From a checkpoint of a small transformer trained on Wikipedia: vocabulary 2048.
Each number is 128 + 24 x the weight over its row's rms, rounded and kept within 0 to 255. Layers, rows and columns count from 0. The size above them is the row's rms in percent of the matrix's.

# layer 5 attention output, 256x256, rms 0.0545, rows 22-32, columns 0-127
size [121  97 107  93 100  97  97 103  96  96 100]
[[170  78  92  62 162 117 153  99 110  84 107 142 128  79  99  94 102 122  43 182 154 109 162 124 181 182 138 135 135 129 148 100 160  73 137 114 151 119 112 112 155 152  88  44 141 149 120 118 136  90 141 115 129 125 134 155 105 160 186 151 170 136 190 179 130 121 138 101 116 135 151  99 132 136 143 170 115 130 124 108 107 146 101 179 130 143 172 125 148 137 120 152 128 120  89 145 133  91 127 147 139 147 119  91 127 137 111  97 162 155 133 116 139 151 170  88 126 129 130 140 142 116 165 130 159 149 130 135]
 [149 133 136 132 143 135 160  94 158 162 148 157 117 139 148 196  80 151 133  74 131 114 167 123 168 115 119 102 116 152  95 143 162 137  95 183 136 168 117 113 148 151  85  79 143 159 142 143 139 168 119 127 126 163 211 113 132 138 161  81 105 111 155 184 126 105 138  81 170 126 108 179 162 123 131 136 158 137  86 135 135 134 140 111 120 113 172 156  82 109 160 117 160 182 149 125 145 150 164 131 162 120 141 148 117 109 104 128 139 182 113 145  85 109 108 158 153 155 105 106 129 106 128 120 126 121 139 108]
 [164 117 157 161  98 109  96 221 139 129 122 168 119 143  93 140 156 204 122 100  63 172 142 156 121 120 162 109 170  96 132 176 130 151 149 111 121  90 169 139 134 109 138 112 181 142 108 133  83 142  98 128 175 147 161 161  77 157 132 142  68 142 166 132 146 143 163 171 140 101 115 113 128 141 135 126 182 132 166 121 123 135 112  85 108 133 141 143  83 155 112 143 111 117 122 159 131 101 141 131 147  55 149 100 130 114 147 145 141 124 157 155 102 118 104 129 142 115 155 153  91 116 108 120 111 110 145 126]
 [152  83  93 175 119  75 138  97 142  95 146 149 175 170 155 100 154 198 166 107  99 134 144 123 173 162  94 106 166 113  65 135 139 108 146 179 126  96 105 114 145  74 141 145  93  88  83 118 107 137 120 136  98  80 150 133 111  77  76 110  93 167 182 194 141 138 135 180 160 129 147  91 121 136 160 123 148 165 149 106 137 129  96  88 154  98 139 128 133 149 114 143 138 136 106 162 144 135 121 179 123 146 119 149 142 119 132 125 106 131  98 122 123 132 120 155 130 103 129 123 109 149 120 133 104 154 143 138]
 [163 142 179 153 134  89 124 164 153  91  89 136  99 152  84 113 140 178 170 133 129 115 126  81 177 157  97  70 122 130 153 146 103 139  80 116  98 157 138 157 145 105 131 115 144 135 110 178  87 113  55 116 200 135 138 180 158 112 106  66  94  96 136 154 165 158 147 126 129 111 121 126 113 152  88 166 140 167  89 124 132  86 150 143  97 117 147 103 158 143 111  99 102 131 115 138 116 107 124 164 116 154 165 166 177  64 109 127  89 129 140 112 114 159 137  96 131 144 127 126 140 130 112 140 115 120  98 103]
 [129 173 117 186 123 151 160 137 151 129 164 148 119  86  50 114 169 150 130 141 156 193 170 110 152 153 120 137 137 117 121 123 178 136 129 176 101 105  81 117 137  83 166  74 185 179  93 168 157 114 130 159 127 106 110 132  97 128  87 165 143  99 152 165 114 118 137 130 128 129 103 108 135 169 130 113 156 160  98  92 132 144 142 131 116 156 140 117 148 145 119 114 184 137  80 158 147 106 107  78 129 124 114 127 109 100 107 118 133 175 146 155 115 145 114 129 123 120 121 104 123 127 111 134 160  95 173 112]
 [143  88 137 163 122 100  94 105 105 162 217 106 178 139 174  92 127  58 141 144 121 136 113  60 132 144 114 145 144 142 114 155 163 119 141 141 127 116 147 123 128  95 145 155 108 101 120 115 116  86 149  66 115  97 130 135 181  81  70  92 103  97 121  90 158 120  93 157 155 118 110 123 118  76 133 133 127 122 130 100 149 139 145 113 114 157 176 134  95 144 163 198 116 133 144 114 137 140 117 140  75 112 133 102 111 100 186 120 127 118 104 126 109  97 122 150 146 113 112  97 154  98 134 118 131 130 157 107]
 [121  89 103 137 148 148 116 145 165 149 154 140 143 161  78 162 142 118 166 217 149 182 156 121  95  71 189  92 142 163 117 112 140 120 123 168 110 136 120 185  76 120 112 102 140 204 105 108 109 151  63 170 104 125 121  91 137 161 140 142 180  93 166 137 133 120 146 175 134 106 174 104 120 150 123 147 139 178 117 132 111 140 167 162  83 161 143 114 112 133 136 133 100 114 114 129 105  99 128 126 131 102 127 132 143 143 134  87  98 155 120 119 127 142  84 112 144 162 133 120 129 192 155 137 112  74 119 121]
 [ 93  77 159 124 128 131 132 163 141  76 179 110 164 165  53  94  85 157 153  69 118 125 101 171  70 130  84 172 199 142 152 103 158  96 150 151 130 117 109 153  94 140 160 112 123 193 139  82 130 116 106 182 119 160 147 146 134 116 188 135 116 109 126 134 100 148 132  76 100 133 176 121 132 127 181 142 168 121 110 105 146  89 115 117 140 129 131 144  78 126 102 144 144 167 104 127 114  93 173 147 159 107 165 141 138 148 147 134 165 130 159 100 114 133 129 157 131 123 113 122 156 116 146 151 132 147 155 138]
 [156  88 158 125 124 134 112 110 119  71 153  89 120 127  87 128 174 151 116 108 125  69 124 112 140 112 150 128 124 103 186 166 138  71 103 180  89 135 100 112  83  74  98 152 138 161  88 131 116  81  95 110 133 112 131 151 174 145 156  70 109 166 144 116 129 146 165 146 160 136 135  93 115  72 101  76 111 138 148  87 161 119 112 122 133 117 117 157 101 176 156 135 119 137 175 169 143 128 116 120 115 145 109 105 122 114 143 165 134 125 101 121 118 118 139 113 121 131 137 147 126 163 157 115 135 144  94 121]
 [154 122 131 115 121 178 148 114 167 111 148  78 100 105 131 113 100 151 134  57 156  99  74 126 113 114 128 119 135 128 142  72 171 133 157 135 155 143  97 159 139 181  99 125 121  97 117 122 154  93 120 155 114 165 126 173 137 125 131 145  97 111 164 129 135 140  96 129 146 148 113 114 183 118 146 115 133 115 126 133 127 147 102 107 163 111  75 111 164 130 127 102 105 182 153 135 139 116 110 124 137 127 136 113 137 187 123 140 104 123 112  96 125 152 131 135  94 119 133 139 122 125 128 125 111 143 125 146]]